From a checkpoint of a small transformer trained on Wikipedia: gated attention.
Each number is 128 + 24 x the weight over its row's rms, rounded and kept within 0 to 255. Layers, rows and columns count from 0. The size above them is the row's rms in percent of the matrix's.

# layer 2 MLP down (transposed), 256x64, rms 0.151, rows 100-134, columns 0-63
size [ 97  93 100  92  92 100 119 100  98 104 117 101  99 105 102 107 111 104  88  97 114  90  95  99 106  89 106  99  96  87  89  97 105  90 102]
[[183  83 117  93  91 118 183 123 132 109 137 108  86 130 136 109 120 138 112 124 155 113 152 132 115  98 158 130 115  92 122 199 118 123 155 123 120 127 151 110  92 133 126 138 108 113 101 118 135 147 123 116  75 109  95 165 134 128  95 141 118 124 135 111]
 [134  96  94 118 105 122 122 116 121 136 161 158 115 108 126 159 145 112 147 137 171 154 104 163 111 118 129 101 137  92 121 165 191 113 135 110 121  93 139 121  94 135 124 135 115 119 153 129 135  98  89 113 115 104  70 111 106 132 142  91 100 180 114 140]
 [134 148 177 131 128 103 119 126 121 174 127 147  86  97 128 122 125 141 147 113 125 105 120  76 112  94 111 121 108 100 144 185 152 138 111 134 154 126 138 117 111 121 175 156 151 124  91 114 151 141 133  98  94 132 161 131 147 125 120  72  96 101 154 138]
 [123 136 138 157 125 149 117 163  96 107 160 137 137 170 134 121 153 138 104 131 150 126  90 107 136 127 141 128 149 175 113 111 114 102 110 177 153 174  96 137 152 102 155 113 119 158 185  68 138 156 123 161 137  97 110 133 121 130 118 137 131  90 131 128]
 [175 137 135 121 143 161 128 127 106 121 148 181 141 144 121 115 105 124 127 152 118  68 125 132 124  89 158 131 159 143 175 161 200 139 136 105 135 131 114 127 168  97 150 105 192 120 143 128 137 139 134 116 111 133 123 112 143 117 116 113 123 132 160 126]
 [ 88 134  84 151 134 138 121 123 119 119 108  97 104  94 151 101 127 115 125 135 152 130 124 156 135 122 131  99 138 154 162 137 161 119 155 130 123  86 113 142 137  96 114 156  97 116  90 141 129  94 127 127  76 121 114 151 141 145 185  97 121 189 145 163]
 [ 76 148 155 132 129 125 171 153 173 123 153 126 124 132 111 145 117 118 109 132 115 137 119 136 184 125 130 121 133 140 137 116 134 116 119  81 130 135  72  77 145 150 191 118  98 142  89 131 155 103 135  96 150 126 111 137 111 124 175 123 107 114 120 145]
 [140 105 135 114 164  84 133 147 117 143 180 116 111 115 182 146 106 130 131 137 106 105 113 131 117  96 107 141  94 149  88 101 103 110 112 117 162 165 114 109 126 135 136 130 122 136  87  84 110 147 128  96 124 170 147 145  77  97 132 123 135 132  91 103]
 [132 118 112 117 164 153  97 125 126 126  59 146 109 162 129 123 108 161 112 115 143 128 156 129 161 138 153 110 138 181 124 174  98 143  81 124 106 112 131 148 144 116 140 122 131 125  94 169 117 142 166 153 137 133 113 128 127  81 167 138 120 118 156 164]
 [167 116 166 136 127 111 116 139 111  98 129 154 176 113 103 145 105 164 157 109  94 121 131 106 127 127 126 128  89 137 116 170 136 103 167  95 145 117 137 180 140 104 117 135  95 141 139 153 100 140 114 104 112 124 138 143 126  98 151 123 199 107 151 109]
 [148 132 107 124 123 135 124  85 105 107 158 159 121 126 118 133 180 112  95 121 112 112 119 161 109 100 138 117 138 151 106 145 122 122 131 129 127 186 115 138  77 125 105 141 111 142  85 119 149 150 134 155 152 136  86  98 110 145  81 186 123 169 119 127]
 [133 149 179 147 114 125 163 149 130 129 145 133 115 177 107 153  80 116 152 135 118 127 130 115  85 145 141 169 122 132 169 127  93 134 153 137 133 109 120 136 137 127 137 115  77 153 153 179 102  94 138 134  84 123 140 155 124 124 149 123 100 144  75 122]
 [ 99 178 155 139 145 134 130 114 132 127 146 103 140 164 142 167 133 174 142 161 136 121 151 101  90 147 128 157 120 160 111  96 150 121 165 127 135 110  86 101 108 112 182 118 162 138 112  80 138 149 120 162 123 133 125 133 136 118 134 151  94 108 137 167]
 [101 154 153 137 141 119 130 103 127 140  97  88 145 125  97 141 135 101 111 130 101 159 154 133 131 117 103  85 148 120 136 120 153 104 103 136  64 114 130 120 140 132 152 173 183 104 112 132 122 133  88 123 121 111 131 126  90  94 152 149 136 139 149 191]
 [103 152 140 185 155 127 107 120 101 109 135 167 110 108 109 169 151 137 162 148  97 153 128 114 175 148 105 167 134 125 111 122 104 120 131 126 106  99 155 139 123 136 125 102 125 151  73 115 184 145 130  87 125 113 149 112 148  97 103 126 111 108 112 108]
 [134 118 143 110 110 139 156 122 122 144 100 107 138  81 121 119 186  98 120 121 122 152 111 177 108 150 152 128  87 132 107 114 130 103 135 192 129 134 119 130 159 119  92 137 148 109 113 109 153 145 150 169 156 139  77 113 101 124  93 140 102  91 117 123]
 [160 140 137 136 162 155 164 137  87 119 112 107 114 122 147 104 177 168 150 133 123 110 166 119 136 113 159 120 148 172 123 116 113 134  88  97 171  94 138 142 117 126  95 126 110 161 124 103 142  91 129 111 127 119 129 128 128  68 134 162 106  93 107 115]
 [ 79 131 121 103 116  97 140 171 158 130 108 158 139 130 131 138 134 125 132 136 129 100 100 142 103  98 145 183 170 124  96  88 122 154 143 167 108 114 109 120 133 119 154 143 104  99  84  89 109 149 135 121 113 137 142 106 139 133 171 129 159 133  90 167]
 [155 115 149 133 112 133 175 148 114 123 117 104 143 102 136 110 129 137  69 140 130 111 108 176 151 135 127  69  95 118 131 151 142  92 110  98 115  96 147 131 147 123 142 122 102 135 161  98  54  96 141 105  99 139 132 117 126 115 129 117 147 132 114  95]
 [121 150 116 113 120  85 127 158 119  69 125 141  78 129 158 110 126 142 114 119 149 142 102 180 132 141 138 126 124 129  94  68 135 113 122  63 137 142 131 116 169 102 154 124  66 145 160 127 114 135 148 123 125 126 109 124 110 101 116 123 125 151 114 120]
 [ 82 151 160 152 135 163 162  96 162 155 111 142  73 147  98 140 147 128  98 114 122 127 157 125 121  73 117 125 152 160  97  97 168 103 142 146 124 136 115 150 135 142 129  96 121 123 128  96 167 145 114 147 167 150 133 127 175 126 119 135 143 126 145 147]
 [ 85 129 127 110 154 113 130 149 135 137 104 146 158 115 110 149  92 158 100  90 150 133 191 123 111 183 112 157 134 153 118 161 119 151 133  94 147 117 127 130 111 158 165 126 126  87 172 127 143 144 132 125 100  94 151 124 137 112 142 151 125 178 121 139]
 [127 147  85 129 119 112  91 154 111 112 113 150 153 149 124 124 132  51 115 150 116 152 166 122 140 159  89 168 147 130 115 127 106 142 148  99 125 123 113 156  98 130 134 164 117 142 115 126 134 138 187  95 123 136 167  82 124 112 118 101 120 127 160 118]
 [102  92 134 141 101 127 146 153  90 143 123 109 134 124 143 112 109 128 111 138  74 154 136 133 104  70 118 135  85 124 121 145  90 147 143 183 142 127  82 108 111 121  98 137 116 139 140  85 147 147 113 121 115 121 152 100 129 168 126  99 174 156 122 106]
 [116 128 101 139 136 112 134 123 132 114 151 127 130 167 104 128 160  92 189 106 124 122 121 113 103  75  90 118 122 136 131 159 132 137 134 118 128  87 122  79 113 126 149 165 127  88 190 163 145 152 102 149 130 122 114 175 120 115 151 102 138 149 122 113]
 [ 85  75 113 114 107 124 109  99 122  83 167 114 116 140 144 126 124 128 112 124 130 168  81 149  97 127 125 130 140 127 131 132 159 135 114 135 156 178 157 151 179 145 124 137 137  84 129 124 102 138 108 152 169 139 105 119 138 128  96 136 106 137  97  79]
 [121  93  80  89 130 102 161 134  87 113 157 139 147 113 107  87 156 171 130 146 136 121  93 120  83 154 131 105  96 145  89 140 101 134 142 102 111 134 111 117 137 107 125 104  96 156 105 127 114 110 149 149 174 141 122  83 121 125 113 155 106 123 148 109]
 [142 157 120  90 126 128  94 131 114 123 135 124 164  93 158 138 126 122 140 165 117 143 166 137 126 106 173 137 156 129 124 110 123 126 139 150  78 136 105 119 109 155  97 133 132 167  92 162 111 123 121 183 141 118  81  87 178  95 151 142 127 107 131 139]
 [151  91 145 123  86 141 148 141 116 105 125  71 124 102 134 114 127 163 130 136 173 132 117 113 109 134 158  81 153 153  88 147 133 157 119 134 147 122 112 128 135 126 104 117 109 101 154 114  89 136 134 153 151 140  91 109  76 154 159 163  86 142 141 119]
 [109 135 142  95 158 127 103 125 142 134 153 140 116 150  90  96 179 118 109 166 101 152 123  83  94 107 138 135 142 118 102 125  98  90 128 122 143 114 152 136  79 157  96 129 110  98 132  96 138 156 147 122 120 104 147  74 142 103 110 108 112 142 168 113]
 [106 130 149 153 143 127 147 137 149 118 149 105 115 191 131 113 138 113  92 157  98 135 110 127 100 152 104 125 128 115 134 122  90 142 125 168 130 130 112 144 106 155 132 122 137 145 134  65 151 180 128 104 180 140 155 153 124 129 122 176 173 142 105 148]
 [134 126 133 118  78 111 140 102 145 135  85 136 140 141 161 121 110 130 137 122 107 131 119  82 118  82 109 103 145  91 134 103  87 135  86 129 127 177 179 109 121 170 125 105 103 111 128 114 108 151 164 125 180 140 109 109 120 159 118 125  94 145 121 142]
 [126  93  71 137 135 166 140 107 140 157 115 107 167 124 130 123 138 134 102 161  95 144 131 152 157 134 165 149 152  97 155 141 156 110  76 149 130 133 120 108 127 135 153 110 176  86 116 157 124 162 123 113 118 162 141 129 119 121 149 115 103 117 157 174]
 [155 141 186 151 151 109  92 138 112 172 127 149 112 138 111  67  91 138 143 134  74 129 128 128 161 108 126 119 124 133 170 109 153 100 145 108 129 130 167 161 106 132 156  89 118 119 117 104 118 139  96 164 124 124 154 130 126 125  99 124 146  99 102 139]
 [142 120 142 172 100  79 121  91 111 100 144 141 132 132 116 134 136 134  92 109 100 149 140 105 109 128 127 133 141 128 150 111 170 147 139 162 136  92 131 107 119 140 129 130 180 120  95 108 104 185  85 123  93  85 128 136 108  79 114 139 152 114 101 131]]
# layer 2 MLP gate, 256x64, rms 0.433, rows 101-135, columns 0-63
size [ 95 105  96 107 100 107  98  94 111  97  89  99 105 106 108 111 101  93  92 106  90  91 104  99 104 118 104  96  96  98  96 110  94 105 107]
[[ 94 135 136 119 170 121  87 111 117 154 153 132 126 149 129 101 117 113 149 129 141 196 124 149 104  94 130 150 123 122 125 125 135  97  78 160 153 167 115 118 128 120 131 129 136 160 141 141 129 125 153 183 164  96 121 155 123 116 162  75 157 134 122 156]
 [135 148  97 147 152  92 147 140 162 123 157 140 161 153 133 108 129 144  90 109 148 147 149 118 110 104 110 134 131 116 122 104  97 154 141 163 111 125  94 130  96 119 134 145 126 139 179 110  78 106 157 133 120 128  68 125 134 152 163 134 148 102 122  70]
 [141 112 129 131  99 105 199 116 140 124  84 142 139  87 130 106 150 111 123 135 156 129 138 122 122 166 131 123 105 134 133 161 181 121 160 127 126 117 153 137 123 180 101 123 109  91 127  95 112 117 117 168 148 101 132 118 135  93 163  86 122 151 148  97]
 [125 126 124  99 119 116 115  65 144 140 111 150 109 109 121 106 114 162 105  92 167 131 107 120 109 134  98 122 104 153 144 151 118 144 159 169 142 110 171 119 123 132 135 153  87  98  90  96 151  95 128 149 120 148 102 105 105 114 155  96 131  76 150 122]
 [ 98 139  46 174 131 116 129 107 136 132 123 117 123 113 139 128 191 121 119 109 133 154 133  95 157 136 125 137 150  96 137 124 173 129 159 114 151  65 148 109 114 113 121 133 180  85 132 121 121 121 126 127 113 129 135 108 122  85 132 138 138 137 117 111]
 [189 161 151 123 125 172 115 138 141 124 115 163 108  85 142 117 150 122 127 147  92 104 148  99  88 137 140 168 140 130  99 166 148 122  90 142  89 171 137 145 145  98 115 152 140 108 131 120  99 160 114  99 146 114 121 151 142 159 144 115 108 142 140 155]
 [130  84 170 112  99  81 120 115 132  88 114 124 141 162 127 144 102 136 159 162 121 154 138 150 107 102 134 127 140 119 114 138 122 117 116 105 158  88 149 104 139 126  75 112 143  94 116 110 135 164  86 116 146 109  74 122 111 107 163 110 165 128 111 114]
 [135  96 103 131 113  97 127 134 110 148 144 118 124 113 110 148  95 124 139 130 113 137 157 132 108  80 173 120 138 175 154 122 124 135 104 131 121 118 152 144 140 113 116 127 126 106 185 139 106 163 115 146 137  89  89 128  95  77 168 139 103 126  62 132]
 [121 143 115 172 159  94 145 122 106 106 126 112 163 127 121 145 139 144 129 124 124 170 163  92 134 128  96 124  95  97 123 151 174 171 123 139 119 129 122 128 146  89 125 156 152 116 147 105 134 160 139 105  82 106 121 149 160 137 108 121 132  92  64  99]
 [130 173 145 139 136 156 112 131 139 142  94 129 110  97 107 133 153  96  88 168  91 148 141  92 108 136  86 155 156 140 121 176 139 110 100 160 108 150 148 145 143 101 129 128 136  76 157 119 146 130 145 162 140 107 144 105 127 129 119 131 104 178 103 148]
 [108  94 139 108 121 184 145 123 121 123 140  95 105 124  93 122 145  68 130 135 110  91 129 142 137 168 136 166  66 124 125 103 142 147 105 160 132 149 122 125 153 117 101 115  96 149 117 132 128 150  75 135 144 138 147 167  82 130 117 128 144 107 144 128]
 [153 116 114 149 152 136 141 143 157 184 171 149 100 133 144 115 154  91 101 141 129 125 121 143 128  90 142 125 108 169 103 132 137 149 111 155 126 142 165 137 127 183 168 128 102 151 130 116 104 151 136 136 130 116 124  83 135 180 109 100  95 120  97  99]
 [ 91 128  99 136 179 153 166 152 157 119 144 146 118 145 139 104 119 156 115 110 158 125 157 109 116 133 120  97 139 107 147 162 164 145 124 138  99 162  95 105 100 139 121 104 132 109 144 131 146 133 110  97 132 151  79 166 108  96  84 135 123  83 149 109]
 [129 172  85 135  93 139 140 104 110 171 120 132 167 151 110 146 129 108  99 154 140 101 168 112 101 145 102 138  69 114 100 115 156 154 142 113 192 156 106 141 115 109 124 132  89 120 117 125 133 148 121 147 115 120 117 159 139  99 138 109 120  90 112 131]
 [159  86 114 128 142 103 153 139 140 165 148 131 161 140 113 119 167 139 152 154 165 162 136 131 124  72 122 120 115 129 127 111 107 148  92 109 112 128  90 130 124 109 132 123 124 140 121 112 117 121 103 137  82  71 128  86 120 103 164 134 112 183  99 110]
 [ 87 161 109 174 137 104 107 137 169 141 146 160 131 114 124 124 103 118 146 104 116 128 102 100 147 129 123  95 158 130 127 154 174 159 129 175 135 172  98 101 138 107 148 149 135 118 135  73 142 129 169 157 167 155 138 112 142 118 136 121 156 126 130 156]
 [102 150 163  90 135 148 105 144 142 104 166 104 114 153 129 117  98 100 140 139 140 156  80 142 143 149 131 159 150 132 153 172 134 158  94  88 154 104 147  99 174 127 108 114 165 140 115 121 174 146 148 128 146 125 125 123 117 175  95 134 125 156 128 135]
 [158  93 167 115 154 109 129 118 102  80 169 132 135 152 108 136 137 127 124 132 155 110 113 145 106 146 143 102 154 147 115 144 105 150  83 144 142 118 113  82 162 142 121 132 137  97 206 147 127 167 134 102 100 122 129 102 138 119 131  90 125 158 124 110]
 [127 133  98 145 124 152 140 124 135  96 164 129  78 175 153 143 134 132 119 133 127 145 108 131 114 119 117 132 175 134 133 103 125 152 145  68 140 142 138 105 156 131 169 134 155 104 143  89 112 175 148 134  73 121 129 133 128  90 131 155 113 154 137  75]
 [153 134 148 157 106 109 144 128 120 110 145 147 114 137 131 122 103 141 140 143 106 137 159 118 186 140 140  96 143  81 116 134 161 137  76 145 104 133 122  79 134 123 126 137 122 106 201 140 136 152 102 127 117 104 130  83 114 160 129 117  89 142 101  94]
 [130 117 126 142 172 146 105 135 185  95 146 117 100  96 154 140 133 104 134  98  95  82 162 133 141  95 133 143 102  98 145 127 133 155 126 116 111 136 128 150 140 147 109 158 103 100 151 116 113 135 117  97 146 149 176 147  79 112 179 126  99 132 147 115]
 [109 133 123  84 148 181 160 143 166  69 114 107 122 101 106 140 130 115 151 127  87 191 135 169 124 114 119 128 141 129 121 140 139 126  98 119 140 107 122  94 108 132 132 135 125 125 139  74 175 172 161 121 124 131 151 132 115 108 122 123 126 114 150 105]
 [137 146 134 119  91 110 122 116 110 151 130 178 138 153 122 115 169 122 150 145 152 107 164 137 102 143 130 142 100  95 137 198 186 145 101 114 151 125 113 123 122 100  98  98 154 136 161 155 133 128 153 166 110 100 158 135 121 116 102 106 154 110 108 129]
 [156 116 138 139 157 146 107 116 142 160 129 118 108 120 129 100 160 154  77 116 107  79 121  78 106 118 129 160 143 153 134 151 186  85 110 139 106 146 138 162 118 167 152 114 149 115 125 108 144 112 154 107 158 118 162 155  95 148 128 106 154 139 129 139]
 [125 132 113 134 104 125 140 138 154  90  96 129 113 133 120 128 141 136 127 112 131 129 107 135 170 106 154 178 107  98  83 111 133 131  75 128 101 132  93 122 126 196  79 125 172 128 165 117 119 141  81 120 143 110  98 115 140 107 154 101 139 135 121 109]
 [ 96 160  59  94 139 109 127 131 156 131 148 119 117 185 137  99 139 123 139  94 142 136 138 164  94 119 141  94 108 136 141 130 142 140 153 149 131  85 120 169 132 104 131 115 156 117 142  79 107  96 121 170 127 141  93 137 132 154 117 128 122 110 105 100]
 [130 133  58 130 161 154  99 125 166 104 144 108 169  56 144 109 116 107  87 137 109 150 144 121 142 139 139 151 121 123 122 125 113 126 128 193 127 112  79 109 146 131 113 116 113 113 113 137 131 146  84 108 151 142 130 142 128 117 117 109 100 147 118 111]
 [140  66 123 126 112 135 128  78 133  87 115 144 123 109 117 150 115 110 134 135  88 157  92  90 120 119 152 106 129 147 135 139 152 152 125  83 142 107 139  90  77 112 123 141  97 141 128 109 141 145 144  99 142 121 113 125 138 139 147  93 133 121 199 153]
 [100 134  81 115 132 115 115 160 123 127 130  94 115 142 124  84 146 124 137 117 117 115 170 157 107 145 140 132 163 102 161 134 152 134 144 123 117 130 112 119 113  80 125  83 143 138 131 146 155 163 134 163 105 118 118 124 162 136  89 142 104 122  52  88]
 [107 149 118 110 136 143 122  81  86  87 104 104 138 125 129 132 143 123 100 131 150 102 110 123 167 111 122 142 102 137 148  71 117 151 114 147 157 154 141  89 151 126 113 158 129  71  93 105 125 112 127 146 136 120 133 130 151 104 109 114 139 149 149 196]
 [105 146 127 137 126 154  93 100 152 114 109 144 133 120 127 110 154 132 143 106 141 145 141 145 130 122 156 134 158 150 101 125 166 107 132 125 195 122 118 129 157 106  97 165 147  99 151 144 144 100 153 104 151 148 180 128 126 105  79 120  88  90 121  83]
 [181 119 140 152 149 149 132 111  78 122 163 122 161 120 112 156 115 124 114  84 162 128 116 134  82 138 134 156 120 152  85 118 160 107  93 127  95 113  90 121 137 130 104 161 119 104 138 144 174 164 142 143 123 152 106 118  83 125 138 116 132  96 115 115]
 [111 100 125 142 133 182 179 114 125 141  96 127 135 105 142 163 137 111 146 116 116 145 166 124 104 139 127 100 200 150 121 120 163  80 150 113 112 112 119 141 147 145 137 143 139 134 104  99 119 123  90 127 139 113 111 139  78 134 143 107 126 157 160  87]
 [114 157 125 181 110 175 105 118 135 133 108 128 193 144 143 174 167 114 127 137 144 127 126 123 121 108 116  62 124 145 138 126 147 132 150  97 138 141 156  84 126  92 157 124 134 106  99 105  92 128 150 105 117 158 117 147 117 125  92 125 135 106 124 148]
 [116  89 126 129 147 104  96  73 162 137 121 125 125  85 127  78 155 134 150 142 133 115 119 115 122 168 127 142 137 160 139 134 128 107 161 159  94 148 101 117 111 116 122 100 153  97 157 158 143 160  79 123 145 154 157 137  89  98 103 137 125 126  96 142]]
# layer 2 MLP up, 256x64, rms 0.431, rows 101-135, columns 0-63
size [ 91 106 101  97 103 119 103  89 104 117  97  97 101 111 109 115  98  89  94 108  90  90 101 110  90 107 101 103  93  88  98 107 100 100 100]
[[149 101 132 109 166 155 160 156 144 124 136  86 115 131 165 143 145 114 148 136 114 142 119 134 105 178 128 161 119 108 132  89 140 166 124  88 120 166 161 108 109 152  97 134 172 127  84 129 147 125 132 141 116 162 135 132 117 102 106 161 168 123 168 145]
 [151  85 125 108 105 143 105 140 101 106 136  73 136 158 132  83 124 148 130 136 143 100 104 167 133 115 184 128 133 134 110 143 132 136 136 123 140 142 121 126 113 183  98  89 169 112 122 142  94 152 114 163 145 138 105 148 142 110 116 170 141 142  80 127]
 [124 130 151 114 160 172 100 151 163  92 117 113 150 151 124 150 150 129 132 118  84 152 179 166 116 145  77 121 121  98 125 107 113 140 148 117 144  94 132  88 146 121  75 155 135 117 123 114 134 138 113 164 125 139 163 119 107 106  95 112 153 112 166 128]
 [111 169 145 154 142 139 143 140 138  92 151 137  98 137 123 125 111 179 135  94 143  95 176 170 118 101 145 152 135 106 103 136 126 144 129 123  98 153 142 163  88 117 110 125  98 148 109 113 137 163  87  89 136 128 107 152 124 174 151 140 103 139 127  89]
 [133 127 117 115 122 118 172 140 122 106 173 111  91 168 164  93 146  86  90 144 125 127 167 149 117 111 157 156 138 115 157 143 132 101 111  64 185 155 164 143  93 109 127 149 113 125 142 139 116 128 125 133 123 132 140 134 167 121 155 128 122  97 131 138]
 [133 107 102 124 136 106 115 134 151 112 152 130 124 159 104 107 148 120 123 140 153 158 140 166 142 106 111  93 103 131 120 106 125 108 123 114 142 107 180  87 153 120 109 150 119 106 176 167 131  99 151 109 138 140 119  85 109  48 123 113 102 105 156 132]
 [147 113 113  82 117  91 135 129 125 123 140 119 112 134 123  99 115 190 142 153 114 112 120 126  85 163 156 111 100 135 152 126 158 113 115 101 146  83 117 138 115  99 131 156 135 158 124  93 143 117 155 153 164  89 134 155 152 185 124 127  91 110 109 142]
 [110 137  95 127 112  71 147 124 155 139 129 165 142 113 109 125 126 128 138  95 130 143 169  97 118  63 153 160 122 129 136 151 124 135 136 147  89 142 138 125 105 136 111 128  84 122 166 145 125 101 132 149 105  93 106 109 119  73 155 122 122 166  86 137]
 [134 125 114 152 115 122 109 134 116 134 159 113  99 128 132 151 119 141 118  90 138 148  89 116 118 102  95 117 122 142 102 169 136 159 121 147 155 142 139 117 170 147  91 153 122 144 140 188 109 177 163 107 114  88  74 137 130  92 119 126 153 127  93 161]
 [120  99 121 125 131 147 127 153 137  64 124 118 125 128 124 141 150 182 101 100 115 115 123 124 155  93 103 141 151 126 116 112 123 201 171 122 117 157 169 163 117 124 112 123 159 143  95 119 136 161  91  95 128 145 134 137 116 137 121 141 107 115 149  85]
 [130 184 167 157 135 122 127 106 147 173 150 143 110 123 137 135 149 113 160  93 124  78 109 141 141 152 116 158 163 145 133 113 121 107  79 139 165 157 126 134 103 137 137  91 124 105 150 160 144  97 132 122 112 131 181 134 140 125  89 124 159 115 135  97]
 [148 108 114 126 119 105 126 103 123  83 105  95 117 158 113 191  85 122 128 123 112 147 154 139  85 138 119 116 150 176 124 125 122 130 110 137 126 144 141 130 123  70 109 125 125 129 119 140 161 100  94 119 158 112  95 149 102  87 160 128 152 167 125 163]
 [129 154 124 124  72 114  88 100 120 145  90 135 112 109 141 137 116 137 141 140 150 117 106 114 135 135 141 167 153 122 141  99  70 103 129  86 132 127 155 147 131 139 109 119 104  94 140 111  68 182 103 103 139 151 122  88 132 160 133 141 114 124 163 145]
 [133 133  88 152 103 116 142 149 141 192 118 130 140 173 133 117 135 131 131 138 194 154 154 113  80 132 142 117 156  95 108  84 137 127  83 108 135 113 135 109 136 127 165 176 110 170 131 129 144 143 122 104 145 129 138 142 116 114 124 108 119 145 170 115]
 [104 183 127 126 106 125  91 114 117 121 114 107  67 130 124 136 126 124 120  99  97 115  85 133 147 177 136 143 103 118 144 133 143 128 133  79 176 128 128 154 137 165  99 126 142 112 125 128 105 139 143 128 140 157 158 134 116 130  69 135 159  77 141 137]
 [ 98 136 118 171 157 114 156 127 134  76 156 153 152 109 130 123 130 111 178 116  98 158  78 114 101 122 104 140 162 106  85 149 135 140 104 123 133 166 107 138 125  88 161  92 136 129 101 146  94 148 145 154 141 130 141  96 133 122 122 153 162 136 113 142]
 [107 160 106 132 149 148 116 115 124 135 171 108 132 138 138 150 109 147 160 120 112 125 104 128 116 132 126 185 111 116 143 140 105 151  93 106 176  84 149  70 114 143 104  95 130 145 137 170 116 144 164 111  97 145 102 101 106 183 123 138 127 138 120 144]
 [108 149 116 119 111 102 153  97 114 140 190 118 128 171 123  93 135 158 190 106 153 139 145 126 109 153 143 161 136 155 113 107 121 141 147 133 110 135 132  89 138 116 136 157 137 147 185 162 134 161 111 113 133 123  77 149 132 108 126 126 143 163 151 111]
 [ 82 142 143 161 176 142 132 115 138  81 152  94 155 145 136 110 105 160  79 124 157 116 153 117 145 149 141 124 149 116 158 128 139 171 145 184 115 135 107 148 149 119 155 184 101  88 141 109 140 141 148 117 102 130 133 144 130 113 108 141 144 117 147 122]
 [111 121 154 113 120 146 125 107 132 132 158 121 143 149 111 111 136 141 151  94 161 132 186 127  70 127  97  97  96 149 103 126  88 126 138 114  96 114 113 144 100 110 113 138  70 150 132 123 158 116 149 171 129 135 136 166 127 151 100 129 157  83 137 156]
 [123 135 163  90 120 134  44  99 134 147 135 141 126 123 118 154 156 132 139 123  90 128  79 142 110 152 143 142 147 169 134 131 115 111 142  83  87 131 128 139 138 114 129 146 126 105 176 115 119 101 146 163 150 103 148 133  81 107 119 118 163 145 132 132]
 [ 84 127 140 107 135 157 157 126 135 107 138 101  94 128  99 118 129  94 147 128  98 179 162 150 142 125 109  97 155 101 142 119 165 129 143 108 137 121 154 122  85  78 138 131 103 135 107 103 171 156 175 103 124 120 140 118 112 103 125 140 169 112 154 156]
 [125 130  51 136 159 114 133 160 130 118 152 102 144 150 147  97 119 194  91 159 151 138 138 113 131 105 191 117 167 143 122 103 140 151 165 149  70 158 122 130 138 137 106 135 122 124 118 114 126 110 117 117 122 132 120 128 111 151 148 129 102 122 134 119]
 [113  89 113 125 138  93  90 122 120 128 121 115 100 107 113 111  82 161 110 135 116 132  92 140 103 128 124 132 156  97 157 100  95 172 168 124 132 142 142 133 101 122 137  72 105  93  95  99 156 118 134 166 156 108  95 127 178 158 135 131 133 129 119 127]
 [ 99 143 103 132 145 109 119  95 144 128 143 106 130 143 133 110 150 111 132 124 111 142 176  98 139 132 105  88 157 128 126 116 116 208 154 123 136 114 144 147 116 152 120 157 144 119 121 160  98 156 122 119 111 114 198 103 109 130  65 144 110 133 131 124]
 [117 128 103 143 111 135 139  88  95 159 145 169 181 122 126 121 142 107 156 121 124 106 139 144 121 112 137 157  92 162 132 161 106 116 141  98 140 125 161 136 124  71 125 146  93 115 119 115 132 165 131 121 146 171  94 110 120  66 135  91 133 137 102 107]
 [117 140 140 127 168 198  74 106 184  91 138 119 115  96 120 145 129  91 126 137 165 143 108 106 116 152  94 134 132  93 116 123 101 114 136 131 132 136 149 119 135 158 124 115 146 152 135 178 140 106 122 126 135 140 145 128  96  94 153 153 130 100 134 165]
 [140 180 117 153 148 109 117 173 110 156 134 144 132 110 134 113 166 106 129  79 144  80 124 116 137  93 111 107 135 126 153 144 116 108 145 135 149 149 117 178 154 109 125 132 162 125 144 117 102  79 159 103 139 143 174 168 130 159 123 122 116 123  93 133]
 [132 121 132 114 133 157 137 142  90 174 119 201 152  98 136 107 174 144 144 135 172 110 116 141 114 127 123 171 167 151 124 133  84 124 123 177 162 118 120 112  92 109 158 141 155 138 138 125 103 128 148  79 116 143 113 132 122 133 115 140 119 118 149 149]
 [157 118  95  88 159 108 149 109 119 127 119 153 112 147 118  98 146  87 155 119 158 115 111 120 109 114  87 140 130 173 139  84 122 130  88 123 133 150 181 116  90  75 115 177 119 157 141 141 170 119 130 115 119 157 155 104 135 145 129 126 124 120 122 119]
 [ 93 127 165 129 128 155  83 139 187 104 129 155 108 150 135 130 158 195 136 129 138 103 123 106 127 117 129 108 136 147 139 119 119 146 191 152 105  92 120 127 128 145 146 148 158 132 140  89 165 103 120 126 149 111  92 128 109 129 169 113 155 117 120 135]
 [ 99 134 175 122 103 135 119 110 135 140 120 129  86  83 126 143 127 111 158 105 153 103  77  91 142 177 118 126 106 140 107 138 131 137 114 145 122 106 165 117 130 144 113 101 113 122 106 108  79 101 117 132 129 149 120  94  89 162 156 140 177 130 155 156]
 [144 117 150 121 132 116 125 178  86 129 172 160 126 146 101 149 134 130 145 156 129 134 126 110 115  86 177 179 116  95 132  73 122 160 110 125 103 100 132 137 146  93 121 161 143 144 151 148 180 144 117 130 109 113 128 153 103 123 163 126 110 131 156 140]
 [118  90 116 136 137 114 112 143 119 149 176 115 109 135  86  95 136 116 103  94 112  94 149 110 160 108 119 115 103 119 140 152  78 140 131 141 118  94 124 114 110 181 118 126 115 160 118 117 175 123 179 164 166 133 124 105 161 137 139 142 104 159 102 114]
 [130 128 137 157 104 149 103 132 103 138 158 141 139 174 101 139 135 133 133 163 133 124 110 104  79 138 108 124 168  87 101 150 133 103 116 153 112 171 171 179 154 147 120 138  97  85 138 157 140 118 105 134 125  76  96 153 105 114 116 145 111 126 108 139]]